{"n_layer": 11, "d_model": 64, "n_head": 1, "n_kv_head": 1, "head_dim": 64, "d_mlp": 192, "vocab_size": 8192, "activation": "swiglu", "norm": "layernorm", "norm_place": "pre", "norm_eps": 1e-05, "positions": "rope", "rope_base": 10000.0, "rope_fraction": 1.0, "qk_norm": false, "attn_scale": 0.125, "bias": "none", "tie_embeddings": false, "parallel_block": false, "extras": ["capped logits"], "init": "orth", "init_std_qkv": 0.0471, "init_std_o": 0.01, "init_std_up": 0.0471, "init_std_down": 0.0058, "init_out_by_depth": true, "optimizer": "adamw", "lr": 0.00278, "beta1": 0.95, "beta2": 0.95, "weight_decay": 0.13, "lr_head": 0.00925, "grad_clip": 0.5, "warmup_steps": 543, "schedule": "wsd", "decay_fraction": 0.843, "decay_shape": "pow", "final_lr_fraction": 0.0, "batch_tokens": 16384, "seq_len": 1024, "doc_mask": true, "train_tokens": 111100000, "steps": 6782, "dataset": "wikipedia_en"}
Each number is 500 + 25 x the weight over its row's rms, rounded and kept within 0 to 999. Layers, rows and columns count from 0. Numbers have three digits each. The size before them is the row's rms in percent of the matrix's.

# layer 8 attention query, 64x64, rms 0.0902, rows 0-63, columns 0-63
100:496530513521490513464510459501490517510531552516497497499522530497536531506518465519474488537526518452525479498473495474496484492511514538456527501504479535448474502461488469524467513462535519
054:504506483512535471477561532532547496538470475530498476466506506494465494497458509513487494501459543500513474516505493468482519498492505535486530476519487451503486511502491493514436516462520474
090:516457515501514529543524500496515481458507492517525478517512456481460488462480496483514511463466511522490500496483519549520518545527501493523479515462481486510522483528547514496514538444475467
113:488493507539488494448500495495466527510502493532512515500507545518522522509511493541489503542521517471486476501484485452493454488473519489469536466535496526461460541471464469513504477541506520
087:486500538517499477535450505494496504483509477448498490531543430517467470516518510476513493459547502528476485489496528540488479519504506469479518502508523511476512500539521523493499492485453463
079:519506505530488456536466462493446513472515518504509529527490504531515476540549489516467510540510515505476500482520506483445434516490490486504521484519512498477461492494490490465514495523544497
085:486517502531471494511483519519481476488489514489488472532543474503464483484439494468499486462496464510514475517505479499545508519559513481530498495469504473532518486514564498504523515458478463
085:506509493511486521455532480488489543498504489530492471478465555504507531526531507533470517536495526487469514476488522476482472459463536504478499483525477521503468509464465490468526486544529523
096:486501523486523500493476531506486494477494478493491489500487485481487522436439521497522480479487521506477491534512462527499547543474508484513550537507520516553530508504465516487479490441496486
067:480546503477500499518513496517532509516507479495511500482514507510474528456457481526494537496416550517484544540498472496495522538524470515518481479506527474516494478513517526496458519479496528
107:542545510496530504494486510555473520502572517494447509479480510514494505496517498502490507506504527528488540486521513493473474487472532522497504512517464539492489466498473501473431512488537496
089:504474513478526497527489520515551485463497486501466490480488503469473506429467509478529477460491506515529499502489507506488546563497526453503507527479496489535527488533499528496516527499457482
098:539550513486472508513483494524484520499454470488513472550501498486493481497461442522472522460488510502485476506512475474509539525525505467533473472478535525513509471499521542492530537507478490
089:498495462498546462527517506523561473466512501463484487477464448505458491487505483477486468450505500553497517494540532508496535501531498509501493472501542484517506486525528531500487509482494484
097:496468509517509525496458537538489520527574488504492490491465468501519475476492510472529489496530486525493489456512526493504455489461471505497541497463484499494519459495488487501543460514499543
077:488522481484517460512499475508512490455467536457441523500504513520515494543524519480465466493527486525475505516497564510511518463510522473524496537489524519486503489531496528517551495467506488
088:521515482521484495450535490513508526503496539507486497489505499516573515481494497548457490498510482483480505480470515476489485495480512476481522487525505570498453521494471448520490499522550497
097:514497450481518516481490503471582516536496464485511472483518497484471472492527475535520526482513503505515527512481527459475541537500499482489504501490512513474483492513538526505473512490550450
089:491468504475460460481501488542546510479502468505506493489476460509508521491483542513484502452544474531517540505522490497491490532503481502489507479479540501467481545468497492495470491567505529
073:512499491496492538531511509518500493484522529491436466573507513524482484508508502483471499461468535523429508522521487470501485508530522479508526535465496492474493491515493463532533500517493490
157:476480496498530502542501508506499464465476494466521500521522474464467468488484498496489514458511513533466500529527492533496535524533477483516487528462515469516558512535517553493517486469476470
069:501484531504485485472501460510477524484488455527469498485529513516513532478496527528500541547493461490499485481517466519514477494487535507463539467508449523477501494465474459485492499479528553
087:462474509523512506479494498520511514487522500482472523476433512499478528488552466522461466487532498457526545462472488466525518475517530504501491471506502519506506519504485508501489483542485443
086:486496475527486530519525540493511472513541514499576467508471537489480522482492450515494503459466502494493503467465501507544449525496495512510462494521515479535517475529511496481485503532483510
118:474493519450509535520498516474517475490442502485554495526550495502464498465525517472511515473467462513480522506522492537515517487504498442531487502455529481530523506523529517514497506482488493
091:523519486510516550504502542487521473479484502521500487482455474501513505447505502523470478481535479518525488468509482469466495542480512548496515443455524534486497506528519457517483524502503473
092:464467541497522509500444519512490535479461473527541480516487496498453519460500480523478554552494529456504500493487457479491494527497510513517480486495535532492507475507521489511498540498501524
096:535536491531475493477541534454510523543502496543534470492496461507537486484486508507496541520492463492493460480487481500494467529483474516459526464514508522475468526475487466518485520479526500
117:522515516512487523455504487475463509482480532554469531489508539510534525468522493517482493520497502480510498500478513457472478480481545508467534452514481517474469502466474485522516482523525552
095:533511507485498498478474481486478522511463508545472494488485546549489484526475531452502523520489509494550478517464530450485511477519527523488556487524458483478499478456481489509509499504510511
104:505485515510483515504516473499431482484533519518498498532488485496494528454436502526504504499515508491492470552479435472480495546489514494508528547505509504496501555479475481526517526490506510
112:454487488485540490519502524514454483467491457445513498502503504499473479546511481492501511467479500514464528509519509544497520508508493495522458487474510469487548464539546555501513507503500489
218:508514517533479500455522478478508509543490522540492508490511522517522532506521491496493496539514491454538472493475498456494489475485516520453526471515487517450456525450469459517498494503524532
177:510499497472523498546497526499518488467494472474528488526489462484466493493488513482506489447479503538473508526522509550497506522515483485524458532479511487546530467546551529493521519479474466
119:512519493458525519546493516488503491495508489467506484528467486468471518485485521477496480464500523538478488552545488552514524506520479485528462536478508486554535491523531532502502520488465489
063:505531470493515503473542469547512506489518540517539469486470503468514507465491468552482472521477508472485506502531474464514525499485493521509498530480497487496527487491509490511484538459571525
095:483481506491485487502471485497450499504524513507510535489498524528542501500537527500492531568514506476502524486494473474509454491492487513495516453515510519469472535491475463509489481573532533
082:504481492476530539509507511497479462463535518558495516472463510490517503479516498486526486534506534488506525471495509478507464520499532524509487505516467520476523530506457499531477471477529424
079:519517502472531481514524542528470548529484463477510538470458493537514481481493558487503519533485555516477509501488470494486477476487496528510517473497501468500476508479465511488461529538505506
079:511519446488495491477505472494494520523547520512478504451511524494569499535547525500518478517535518492525503483514495495547466454519493505483484505554493479487495515490468484502466481491532515
085:503500545505484479497507477545475512497493467534572463562465515497436518517470458511479524536511469515507493505481524507509535477489494508482510522528511513492501517498494489483464480525490493
077:529543492517513469532505504513528474494503545492542520524481496476454468503463462511476480517499507539509467476525510496460509539518508489517496511499487484503525472514539553466473497498443517
088:524515465491510501523511521514481473484535537491486515492518497511553483520533502534513457485492511522471522477506557518476464478473496520482511515504525516435476473538470462517456492485502475
095:489479504506479461476517491475526517522500461524542463539522497494470492477458442507521497466515489515479502519477469484572535524490517478515496472522487490507486529505479504502518487561494483
084:492505502519498499489488543542456512491522506492491560501462457514495486540500485484472486526510528490511521462471557485466445483477470525545485464529481541497498483491517514478496492501498510
075:501516472496485466497504469542550505513500497495515498455441493482509537509561492489519496521535504482520517504540512440524513465494475534510500512501530511536505490473501491508476513524557492
087:487493461477494526459572503494538520506488511520494474497504505514519508523493519519479542477484506457467490539490419470522464495515488485519515468501506479511483506495526479488482522514543528
110:517511519473491517481499475517486506465500523523445534485473522532498523531556544485484493555512519478517507508504491475451481471453534529475516491524491515460492487500481485482484464507516533
071:541524470517475488539479486507486473496553469529542457503462485492521470483467482481540482493499498551502477482523505487483506551501518503483508533514506475529518527499444516503527499524491531
080:495438491499514481507454525474523505500481494470522501527532523481505484521535488503497465496537521470509479501477550497483514485507516485539503539487472502513521484517521500498550432531460470
084:564529505479471510475498473518472514498497506523475498494528518500523535482524510481493485530471537480497501564522415472497530500496511472485490483509521487507497520502479521516508451488523534
098:513502533484501479523468472478492476504488514521510529502539514471501480505569503493527503552485535513515517507515456530486502499492510471459526510503498517496503548522469469517466442505523548
073:538483528461499488510493506522467517513512471526446512507483495488508517520475510495543524523460464548519508510542459554513523470503532532511504470487477491527516502502532468467486502521468523
175:467486480490533513539499541515513478453493492454507507506509449463477482482505491507499483453497502534478528496521509535505513518525467478527478499459526491525551473548539530497508508490489470
096:466435470489532484492511506534497544489532477436533527525520492484493469530496482535521519521512497496493492488494505507560498495541459474506508565487514512482506510492514499485484500475507480
111:505517503503510485491500499443551498545460473509510524497535482500508489522505518482471508507509566473476472507494516520439526496485468509484509532495513502514502490499507532512558487437529496
124:516512463511505464445505476490532526527490483521464510500537518521541519531504500497478485538527484481517475519493495464546487454512509519476523479533493502477486519453463469511545483508519533
113:492508518499482483503494498523464528515492465519515500506475492540486503549516466507506522502493539488534513461520465454511494461478471549492519437501548462484497484488481454511505504536528500
109:462512487534507540472539475508499520544490497516457489488540534476508531464514536562497501513482489476521510486487505524491493460489499521484523520501464531513466523473497454484460517503511532
094:540488477488513491503530534481523506500543522495487514469509485505524514525532550494505452519528520484511511481487515521466459502474534515446503503494489505432465519497446494525463503521516499
084:512497511507514490491492491493539510479499431498475529493478475521495505505534473440503480461473465503512538476480524527509552461511498462507469484474530473493493496502509541514509557516513527
090:493548555517475501500504487509467499497508520462475542506456505511500499483464491480436491514524490511507487487462493500526508542513484475511479516515519541547489518515508502459480545449482487
085:549521481506462455501503468523497504531530526489467521488482503515527512510497543475508491511490481487499467546499507481522488468543470499482509552496491518471475514481506448522484517439510536
085:516535487514505529461524527457467477490491519496569467514432482524492506511485464524460500504505489519484497459496505481494491491479503495509496480534548542512503491490443521487495468505519504
# layer 8 attention key, 64x64, rms 0.0933, rows 0-63, columns 0-63
143:492477472456546508531493548520523479473512480465502484513484465476485480476491505501529490466472513532477521524529498529492514528529485487543486500466528491540543480543541536488497501480486481
109:520508511534443477464522480495474526544488504539481504502500507530501514532506488527468511541529504492538465489478508471480493450470519507476513489526474508476443516450472470494504504515508528
096:511481474523489468471521494528546492500524498535503500443521475506512477493530510519511458542500511494498477438512535473475461519488532480497525447526472483461494535499492477524505504488503530
089:539513511526454478479510482449474514533470498529466513554512504540507522535513464513521500511513479507546451497470518490481522482478527503496502485495464526495444523478499495512524478473480502
085:461504472510521535525474487534536500455528479487530501495532517462505521468519499457533477438490489510502505507505521523529515493533475504515483527491526496496533511509491551498481498441479466
068:531504538503461497488485506472522515522476513499428487539469530499501530524505431531527457525527485490526442512502492481476479498521511508501504472534486496493483506481508477491496476511500545
082:477477502499508522524492448526532479457521486451512492464523496479510501475522526457501512480517501491468557472525532554517499497533456470515487493511518515516533492505491527527504511471486459
098:544533512500474463467509516460489530532479514527478514517501504523472499534480432551492488516507497497526460513469473472469500506478507512491487459497486533481456506481503472497515480496507554
087:484479492489525505523499531500493477489538493484540516502475491502474491460500558474497513458465513529447514524508506543521501507529444490540481524470501493506522512510513527501466537483459459
085:494509460458501548521486508506518474524513516491497456480489479486507476450502543478491515446481520514480537510502507518522548520521480467520478516505527469506540488533532521507474534517457491
096:537492490466532469488522586523520497524509504498487447479494479527462534522517472509485500475463522502527465518495479513477470512501494539509475473486535488501475515487531494460517489498526525
074:486507478492526505517475504530525504471512487503517515498515482479502468471516569472494530489474505522483570490515507562520502478541456498518469533459498504498530508528509527485471520500474472
072:535476536485486485529471467492521515507498493478455450467476542513494458483463492481499451509545482506468503496515515529522512474549506476511474521513530530458507481520494522509499512529472523
062:496529452471528526545479501524489488478504495507508478488506494513504505444492546470492498471485524504492534502534477521529504479527460513519488511480527533508543464518510537478448525486526453
105:517492502524512504467513526516504482494480535510538498512472518521479517562519482523518434536483473451532479481478519494490481493442488510503495477487504512523464548487509486487506444488518491
113:511526541535478482470507491495470523524505505554504477510510502537500500535496450533492499494529490490529487492471467478476461453509509512463523486536487533477467496459496450457509514511519497
046:503501498494465449475524533478484531533515483548511479502498529522496487523474447501467447518516524482486495502514511448479504481493511531512501490536477516482453523482515465475493454467480512
094:480508477454503495522467453516521515474491482531513502485508499481507515482476531497420487510514520504495477469526488494509521457533499487505505506487533464472500543545506549487502501560496511
085:490504491486490501502540503507429497498502505507468500501455483528509472508503456477501488533485496535559516491515472501535486532496488537499505505500508500480498506492552539500471434549496463
098:538509515517475478481511464478496550565474521521490444525513498515496496504512467512504467525535470473503482483477539489471463488505491501458514451528493487514469528494495480495524510472485463
036:494491544546497489469494433509510501504505514484485520501484495513504534486482540443516516512544534491443492501486495489509489511503488479483528531470475501489533488519469517523454512520439497
225:472482475466542519531491519535514479457526490471514496490485477471490479466495519491537500457478510518473530515517494533518519531529483484532484523476520496521566490546528541505493511485491467
102:490489490472510483527490513487487503449504521490508527466546468498495485504511507466462524495472534508505543452518504535544493501517453480521497524479504460497544466527504545490477535474530488
081:540521496509484505451505483474495541535468520495481493477550538518506516519524530493472522517484481464501498509507514463489499480449540489485498449502464516495453512472487474535496461487518525
135:519515520537442489484499475475473525543478493532509511512492505530520511520499462517492482520523483494529469476493490444483500494465523513461506484522473508484439522458482443512537502508496501
087:552462497496489478508482499525465512520503465534515501510481535528517503525484520496481492551474537475514500458566540495496523493483481522502486451482476512508456509504461495504488500544489471
095:561492525519451519532494516493535500505525506515469531481417507502495473487540497520505501483477505508495485437518527497505519530486503463474497534480473471478461513488496511523503506517490520
086:484488472469565519524469494535504475479527456472534487498484509468521483477475522479530476482495524503471504548541522492499525525522493469526481507476515503518541500542510549509488482488472483
096:496477478475523520539467528491529507465530469481517488510486466483480476476483512485504500474481522517481550513529488540510506541525477483525489519477513492532572497563524513501496523474489478
090:471466486487501522520466522513560489482521481469520484497488458480496499466499518511503509475478487520478531531510475543528518522557464485527500507484536510529560489512523539486508527488486470
095:496472511494522493503527492500519504497516485474484512542498509495485490449486509467544508528487526523448525465510539559508476520559483461498501488466499475514523474520508499514472492506433483
096:541523514541454481472525483477479514541478509514475492494504525534513518522506481532488507518513497491532457481450491462471496478473526500471526479519474518484450511460475466504510482521535530
182:526512528540466483478518489472471534542478516529478514529508506523505521533500466528492518536521489481547464492480500472471500485474524516463521462516483521475448508453489465500504478493511524
110:487496477475526515513484507542548478467550489495523471452494507441497472474499527486494470472480544511457529498531493503527484513532488504521504502503516481496548487532509533504460532501493479
104:486474475480556507523495522523529482459522489460517488482517487468497481461497545469514501466471517509464527519520507536533498533533481489521485504470516500492553473536526531516478514487493465
096:540498531515489495472525495493500515518481529537476501504479531520497508528491468523509480552533518479488464477494525452477491479463545471488513464521482520466452528477506466505492497534522541
095:508508526534468480485529500473483498537463499501466512530483487548537509526528452540516487509504492495555452480488503472471503517457532512478503455522480493507456517472510470484524487502499516
103:551446540517530476491517540490474500544498511544467525494500454527497509497491517511481512533481519509530474479486497495485446521461513486499517456502502513490467502474480473471504490504544524
084:518527482477476477463512537507486476538472475488516524546465482530518486514499520506525477478456521506533471566471508508474554483506505498500456495512518507511494451479521512482504528470478500
069:467513532500491483482537516496460480529457530547500479489514526525492532536478503517496507523518496485525475523487478466481477470442534496498509503540486519488466498487504484478531500518569527
080:547483490523511473529500504493493524476487518483470495505509494465513526464506435544508508514511496507462459493513482484546514535530526509507499486474510500441484489441540513526466481493480511
063:509483492482518538495448490508534523456480499455486466479500480468501525500505556468502530516509510500477525521535527537548502508529522509508461533464522477481541473487476496505462507489496516
087:516474487501528509503510536548454507526477503531511435513552501472493505484508520493478487477480499482512523516521535439491476493488537501480534477522488490498515549524493472471482502471495457
108:523508511527504474475507410444466540518479501518478515515533517495507519508501495489478439527517509515500479474491489482546511500492519498520498496512457478469463500465536500497515468488512513
108:559505493521482517444518555488492479507522490485470514485464511528497526542521465522478483505485497491553473507474509516467480507445534519512500497516495510502479508457482474490507468486500548
114:522525533482478492503502483534486500524478547533493525535482517529490533519509464499443492550499470488511494500490469479487501461459508517481504507512515523485455489474507468483501508576525512
071:513529478465444470455503456466501513554477487516520487538470548529524502517468477495475515509520510517483486542500511534489516516488526491485491498529498477512468479487501511542543479493488472
066:537488507506498509493501579504499510496487503539462483528464478523488490509482449555487535486491490539538483511490469531503482544474506533475482470491536483533485515463503483491492526508510496
142:473460501497577534527480516518521489478510519460500503497513488477482489461472553472531481507482483506475538522519487521528497517528483477539473490473526500507532487538530533491470474500480492
083:493474528540489499469509479477485552482479518521485560487493487510471513524547527509428496512540458487518494483475510471476482454469498517474516519518488518489480531470473505498507502494517513
076:504490502506493503518500546470509481514458502519481471515478486510480472467434526466492528484538499541485514495504482538539511509524456469500458519523514448529531491525506493505501547523489484
081:459495522525523519548500544478470496506453514534462499516474459470530501469525498524492524480498510516499472511521480461498484540480498531504495504474505418484492519529503476477511514519509485
216:529520504533467450483540479473490517535469503518479497509489503537515513528511467543498501521519480496519464502481495478487507499460516533475499476513472530487436518446484452490527485507516521
038:506524481495493472469456476490417524505524518496499520499460533516515504547532514490457501513539487468516490485527542487476522475470527458499502512532457531517496519507474506508491504514482500
072:473545505500483471490550459506474470497471520509516511463505495526495511473544498525499482526522491486476463503476549486469486455479542493459535540509510488442477530488505497505486501505512518
102:471494502521499533469464506463542492534510497537542549542431549476504500504463486496491498499532500490516443532455483480475502464519488520507516502508490496499497503509470491503491514521503523
054:467499495485496514535482475513542473453517496510537492464483481501485488461468518507516504478516510517479536544501476539528500511511475486528518542499509495521553464529552528477487511475521460
100:512459478468512513540482529504500459513492521481469507487465521488530477455511509523515461480463480517482534509497475512531506529517492464530506512495530458534546471540523552499490523505496480
099:478518469450499498518508511522500498443525490479540495490519472451483479487515491513512514464471534509450525528524498507473518502507469525540495531478508513519534476557516543514510510480467491
111:470498473461538505507489531558468497490489470489526503522532486468487483481489565470488521473476513533527509515532517513502488519531501495504495527466513464518556483546509525484480500482518471
073:493535453526492506515484523519506518490510514493531483489502515516536470507472462501527472527528467515563501438495435483468506466512505496505504495525469498465492478513525471471518512488539510
085:483508498498515492529508536476512480485535479457521473458500522521499491518508478497544514480482549502483520504534526552485470476553501521536467498502510474461531455467488499517491529520470523
093:444492486466538525527509518550521471469522520476530463516508485479500495473490521455503509476508485495468530517519514536484515499558480483500505502501532481512548466530518510499505524526486453
079:545500512504530514506454535472472488503519485473519503489503527515465518470439509509500484495474512507458484528543478479575496526515521483527487481472523489493536487510502518508483479451476500
# layer 8 attention value, 64x64, rms 0.077, rows 0-42, columns 0-63
094:546457529531482490495510547476516489533493464511510496470495502498499458473525501500543492478498478502454544517502483460509553537521506491514507508504427483505489503518510483488504455480507485
102:506540470495493517502534505480525489480488468498560474514508499487543507538468478507501432493491539500519495513450534513532494490468512522521485450512471546499517476499507494473530476479516488
110:518497561497507492497496486501483512519472485497517483523503454477529534483547478515496536540486450527510480528510479501522531484471492512476472498465511522472510511507522482439490553464523518
115:479477542486507464496526487487481516485486505472532487495536460506508582534520498496461478518461476510502494472506461487511468522475501484473481487515514462494503553502533527513521514462524506
083:523479485455493523502463501483456509507529506492517568551528523497525512530488514477476477511466454498518502496477480497543505512517537485484470494537509487475496490509526467548543520495518502
099:489468453505527464500543541512437497500524513502499465470540471508522452500566527466509513513473465501521488455503480489503534477518471486489526479500477487516517492505490501500533500509503506
113:525502508506500499505489492507505527466488531471501488491515465513508532486553497478525536476517465489497517508492460481452497552468458527538477528497478497456477460501516511502455556510512522
092:513492527517476469534508485510556483488507497477518478423534491521524516478538529499544499447492463479476504501453523466468504520469469518483518497501491490520494503511476534508487519497482526
090:459512462513531497519504523498472484493451474489497546520507531481501486520511493486496431505494500501499504506518522513548467455519512531483524501498462504474524529482477472486513452452505540
083:486509487521473482538480480481505502510475503479519512498513530498509485528513497537525482544482505509479531499448510517502487506508506498547538513472447429502475511486431506511527487548492481
109:525455527483513474518480518521546522521521463506496473532508506497471527496506525492496481493529486494501510511504403481556510469483491534474512511481522529486497512506504482472450494476511478
100:499489496502482514532494475511513502485597483492533473487476476507498518518506494464517508482515564476523457488495466486478547530485478499488505460461523506502516496495490512517468506502458528
099:507482476535478499492494499473512516512565498476558454458494543495512480492481486541520471533513499524498523529504496488481514528533514495532507435460484454486501490496475478516522494515500498
096:478491508535516474509525504498514516475542487507520467455497480482493530521537497517527507532487498535497501535550518485465471451505474505483513474497474475538523524474524482446478555485500509
097:497481494484501473480529516514504501500447433500523497548527508508494505473504526498473475500523543474493471470486489529510476467498485540496491534502530498508508457482543481505479484565455501
078:513511510504459509491467535459491528529525549470505513493522540520525483499467489499518502510499514469470519450508483504565509512511467498530512459473489442487512539476487502485519481539497498
097:464478551552486526535474475514458489484532490500476520550518491488524498507504514483478556482495463486527486502525504471505492536518474494500479487484525471446513486495468501553517505495494528
112:513505460510479456524457499507477457479546494537479510484500484498548488459525531492478449504486455500532489469529510482501529525512488509485511469509537544467516519508519502517487495483541514
100:492474524521504544520477513525490534458498489496489472497489485483546519485492481482489522506512481454499437491524493503468533502488451491517533510489525448484508461490508507500506546543487552
112:474476469502529572510468483504512506541487506506475540530476489506476464499482483503481517496553512495522472462471488546513527507520507457476510488480522490514488465488478501477527528548482478
094:506518489514494487498503498482502529539454512474487534452536532491526467513530539519501473509474490501504510473509525484469496471497472544516509460464513463492496549508473528532521456545494476
115:543527512475468470494464504487464534489520474507499514509483515474546503476494528468493483534474497460491471484530519523492545504494502490545553524477531471503500518476508494496464542534463514
116:511460547503521508486512513455491491520501495489485550522487508521500522521539503458507535513477490503488523457501498509534442509505532472511509518488513473491500456496473473548539560508489479
105:487540533496485511512506488501541516472504511460489466468493534503468576499552503489494542512446538494495481492504475504440479490506543472492487511508476484507477512524513515527507513477504488
100:486535491487521481497471485521489526561525547503479436507523542515480481523487508522490468461512485495505512502477497516454527545532481469509462537501494515519485515490496510507486477472503450
101:498519516466485509512521526490518503499493520496551481432509484543529520507513501477486492486503500489474483527496443491461515532447472505519509536504491533458508494517517524480454463486481538
106:539465478457528537510534488509496534465463531471512485487518478484511498514515490499514426517528496501498495521469547535460507493492479515504484489543457486529485483493519509512507527544502517
103:500498496472494528483482482527535518506551475478509490519496505490505539555456473497479506528497557520512509503515504464558483516526512512467504508469514461528497479465512469510444512494470513
105:507477491507513472514521494520504481489544468499534548465526492498523501499486545457469459507477456476517525462507483499501482500499504500474572500504520459549515540491474497519516510511501532
109:534474482515505514530487464539538543488499490499477478483468508502461449510540490518476471490515517528509471516470501494471522536531429560484475511497501479483489474507514498509519473499487508
099:478482440509553515522519507511520452514495480499473513469544489482548471488524536532472530491546503464459525473512531506499508526478513495482523471500479531494503492487469478493462492478506491
093:493491463489525491481459541499490509505478512508506450498509544491525492472569464511501532511465488532522454488513511514490570534491526466533519503506480512491489503497499497465467487511490467
090:487505490488509541527464475513494481530485552483479524532500469510547549524501497451500493506474445471521523475467498529493469487502495471489478528546523502510505461481485488520511545527504488
112:530501486503460481499488507537534530505507486488506487513561523497541481516496519481473463440509480498514466502456446499522530503489446544505499486481527494476492477515525520521494457517513499
094:488462453536480458517512519490500489435499501505525501507483480501530479529557483479535528520464469538476510507485550478496517516543501510494543487495505471473493505500479495494503525467523530
110:462540499517463483485478481513518476482528518522537495528482531516487508488491490478485507497455505530541466442427472483517495495512514475520516530494533497529505474497520518520535523495478464
097:503535538487496502494470469498475523528475530497493496525515474491512517550464508561527507516499531523490527545442482499498554524481497510517470510486449504505495498498472491492526483450482486
085:521546491483494461480485475524483525520501508469481521525520507491468474511497505477494471510515448493515532538517506504485486470529515545502453559519488509484487507497530490536518473461505436
095:494461496512515474476538551449507476492510511509501489493504466495489472490522476521491508509481526520489507488520517519495466529483549464502462465532473556504497482521530484453527516470553490
099:495482488552506520535515517495508477467473462498517464528478485499510520520539458487580535512492469518504481545485530494482539477513488463498490447490492510511493526497523511476534496503506495
095:460481499501515565522559492489521498485475485477538504546482511519514498505475509478471521489509505458523502473511474507519445493478521481473537505515485463527519520499473510476483456463496532
096:475463535503510517509493479519522500542490541484468524485477464521475498495518478489560549507537484515479550521504489483486509532510494477472464554490499498494496494485468488526466554481497491
117:494503526517494570508502460465536472500511504515529534511510489507493460553492479519507449474508515465487529519499501502513456468476462541477463524514505519490504484512469486535497468484524484
# layer 8 attention output (transposed), 64x64, rms 0.0792, rows 0-42, columns 0-63
091:504473481538475500527510507488535493517476538531526489489487483568451476517528513469502462496502501556451522529498501489529518501528470486515511481473486460492474492486540514511513476495462482
100:485499506484514533534484495473503484509524450531550489517497521506529511482464464535504472521454481494525490500452504510504502517498512523556499455489463516523545495475498502465544485474500468
109:456474507488495527495501462497535505519456508517494481500535504451534527518477483486488520503505443519505511494489477486529556469478486499517523461494547483472503535528535452500506533486514486
117:471553501451491477523503495497535495487441476479496502505512495478534495524488488512476528494491493560536496490495480522493531529457519508463457473484505437511512502496547497511512518503534511
088:512486510479510477507450512537443485497492502479499543539504504475519494514515545489508495529487511523524482494456492526504458512473518527456493467517471503467551486465541500554506510482502497
094:487517460487519518432526475516516511484489518523553466473519490528479467471552539468513491461493517504494519486506477513549524488457507513504494459482487469513479487481503524512506502541515520
116:484508479465491476545517511469509545483484523488493514552541473530509526457502469500524513474530496541502515498517495504467526517471486507512540530510503487447473479470538470509467526472485496
093:525500477480514444540551456477544497487496512483487476502468465556503506503530495511511460445515495546489539494516501501481537541482523499477494521529499502505472481488506495469499529510484504
087:449479486532516510472475462492530505469509504535544505450495498495515516558553506493471482502497517456493505520498502495508457482502504494509465470487497541515545536487496520505536467489528514
089:519514500509483457495522469487493489493492523470543521466481487543488537521555492519460437510531531502475506508490557519470488485496475496507514528473460500463493495499493537492507513542518494
104:451461530487517477519507522549546495498489493522452464472526504470481515516523515480513500543484506489537518531465442494502501499501495522481520487510519502526498515518518466529471497477481444
100:494508496544532512497513492516525501499502478500503498483489496462544474475474468509575485484468529440542520498502474496499521514502543466499501511524484496470469479533459502533457526510482481
098:524517476528494521498509492489501509514524509473560518478471510529501500493555456506510430540536546508480515509506491522510483454498505454511503505476484469456499475526518518503490518521485465
093:497512444511472526473521506495562546512486475508531480469502530508524499513484452497488526473483476505501540529511492489534508456476471469518486467482534483523483514531490481472497543525522496
095:470494496499507498512527489516493516511480444565515517513542522493490508483524505483522539521448462445506498476497477504456487502517518527516477498477494500565503469517469477528488465512497483
078:480508547524488439499477521482465504498519511470487501455481492550513512510550490523522477516542527475482503504501511565502498493493508467486482517479479469473512472509512508537527488546515473
105:478507495578535500495493459509532512479494539506511522519494458481516479510521506502484492475534504479489496488528511490493473503478512469489482493548528469411509495531472491534484499500527509
116:500496469522478519483483458489514471473528513524460503492483459479546469456549573503517489516509518529520518482500462525527492495502517479468486472550531521472497524492523491483506495501511502
102:489491485529545502480487506466513557504469490516518501522497518441544497473520491495550532472517479454504520477513484508477520481494499489482523519531525466461442475502464493497502513520530498
110:491488542554540519456489519529455503542504532513499506483514522475477504486487494468487494508527501432506479474472523460491490511524518485485538491487493531497456494509458498508476533523523525
091:537506511488504453486511468449488493473500517485484538475473480542472489510575496531481446474505528507488490471531481538469505472489507504526486503475520492503516520543523524501520496535508507
118:530499522493447470486484496476468531497503440489476517501489500448565514486536543503549528501475502459490516502494487539484519460533498494487520527512513493470489500496506509513519519528509467
111:519525530499517487472508508545511497500494514492501540505495481537523529537513523424438528494505501512462500499496533503487468511456516506481504497459480455448514468497505492544509516499499499
108:537541498485501464541490505490530478460463495418505513514491550519506496497470471485490540498464488543518451506526505497486527496471515516493483543497475491488473510510505520485501533475508510
097:502534534492477473501491514534437491514545531461488490518526501497439471487533503555502466499478485508522451495506514525481499504535482489484508538503479503508493524475521499492474536475458494
100:472486520427480512551531532456515508494497488485486495501520503499516511482482500522550495461484501539514483500501459529479548528474512492491520554505483500509477469466525489501519469488461496
106:522491482412522497497493521459448541506481484496533523542521526491497510498498468509534501495480495511520525498478509518456517512524484528509510467507482508550493462463504512477476523473498520
102:486485527495494477486471522558510490515514465492483533505504535451543478545483454518518525532461532445521543488484497483515461488510494485494480518507472506502516481531513493503458514516499468
103:527499491517485462462526479521522507492508462482530488461468461512527491520541540466482483457495543503519556499479463510501483512485528500446465507516512497530499483501502524493514495528547503
104:505474474538535497486536477492501506496491543560491553524500541488471471488537444514556465515487500475522486494493467486490509492521480517522509503525505487498491481493492524481441519478485515
099:477469490508521526501512495471494501481570499503520481469526465509499466530535536481446496485530544481478547481502532495490499506499505486503520478516496553511437527539494508471492496486494493
094:509500518499476538482449502478497482494499491494507500473522553453481499444541547522506506504487486496461489500508529494534542470501509511517549502473496515483445512452534500480498529511486485
086:494503521487507461480463501556446505516511546464514507534499476507532527492505522485463528461487482515522510483487532517444477523458507516462517499528485541476518494468501476489498528504519512
107:488471517521542472526504470514504487474485501538484519537502494493487478451557502538562437498506497473541475474494457514493506511495508530505492506530498477520504482492537489520502502495498451
093:504481440519490532467530448502551503467466515525538496478461489511533499503539507478499487493530524518454528497514537478534491503482497498494512480501491485468504536458513513485490518535538496
119:510536505552494482489497471566525461490497499508504488499465514505527507437470520507496488513476469487527448479488522487526483507493530526493479562487481484488526468477502491504501535541509513
095:484490515490493466507494497496483501526514530486509502525523487488477513553455462571494448524488491525503473512476543499482541498509452504512537520479450510455517506536523497512513513498477492
083:500495500453468442511483474535457489475533536492510550539511482511463482511524484513493488538495489507524469526507479519472468486514479535503506502520506512511568528483525491529499506466473497
096:492517478506475577501505547466512479518491498512520479513516517507486497488461508451466530519499474554470488517496502503549515522476502507531504435459502469521484496490514502473524497474502501
095:510496457547527543499512460504541502513444519524550465481483527514502506469482475488482486485505461494496513510530546460504515489495497475519522447496494486478488548470511486499502504530529505
095:463497538508501505523505500501539517498481460466547453467486498534503518533486496495457546451508518453512495511479487468494489555495534491497495500509479498535511496504465521484491460497536532
096:478499502483506488492519502542494509515511583485485499502508468511470514539479464461477506474525507519462533505521534484466489519507477468474529526502489513464491510529520475522457549487477528
113:492472507515523513508501496488499476495513530524493530504468452551491493553483453511466478498499495491522500509478500537466454554482500501523485520560508513502535494523465487533499483447486501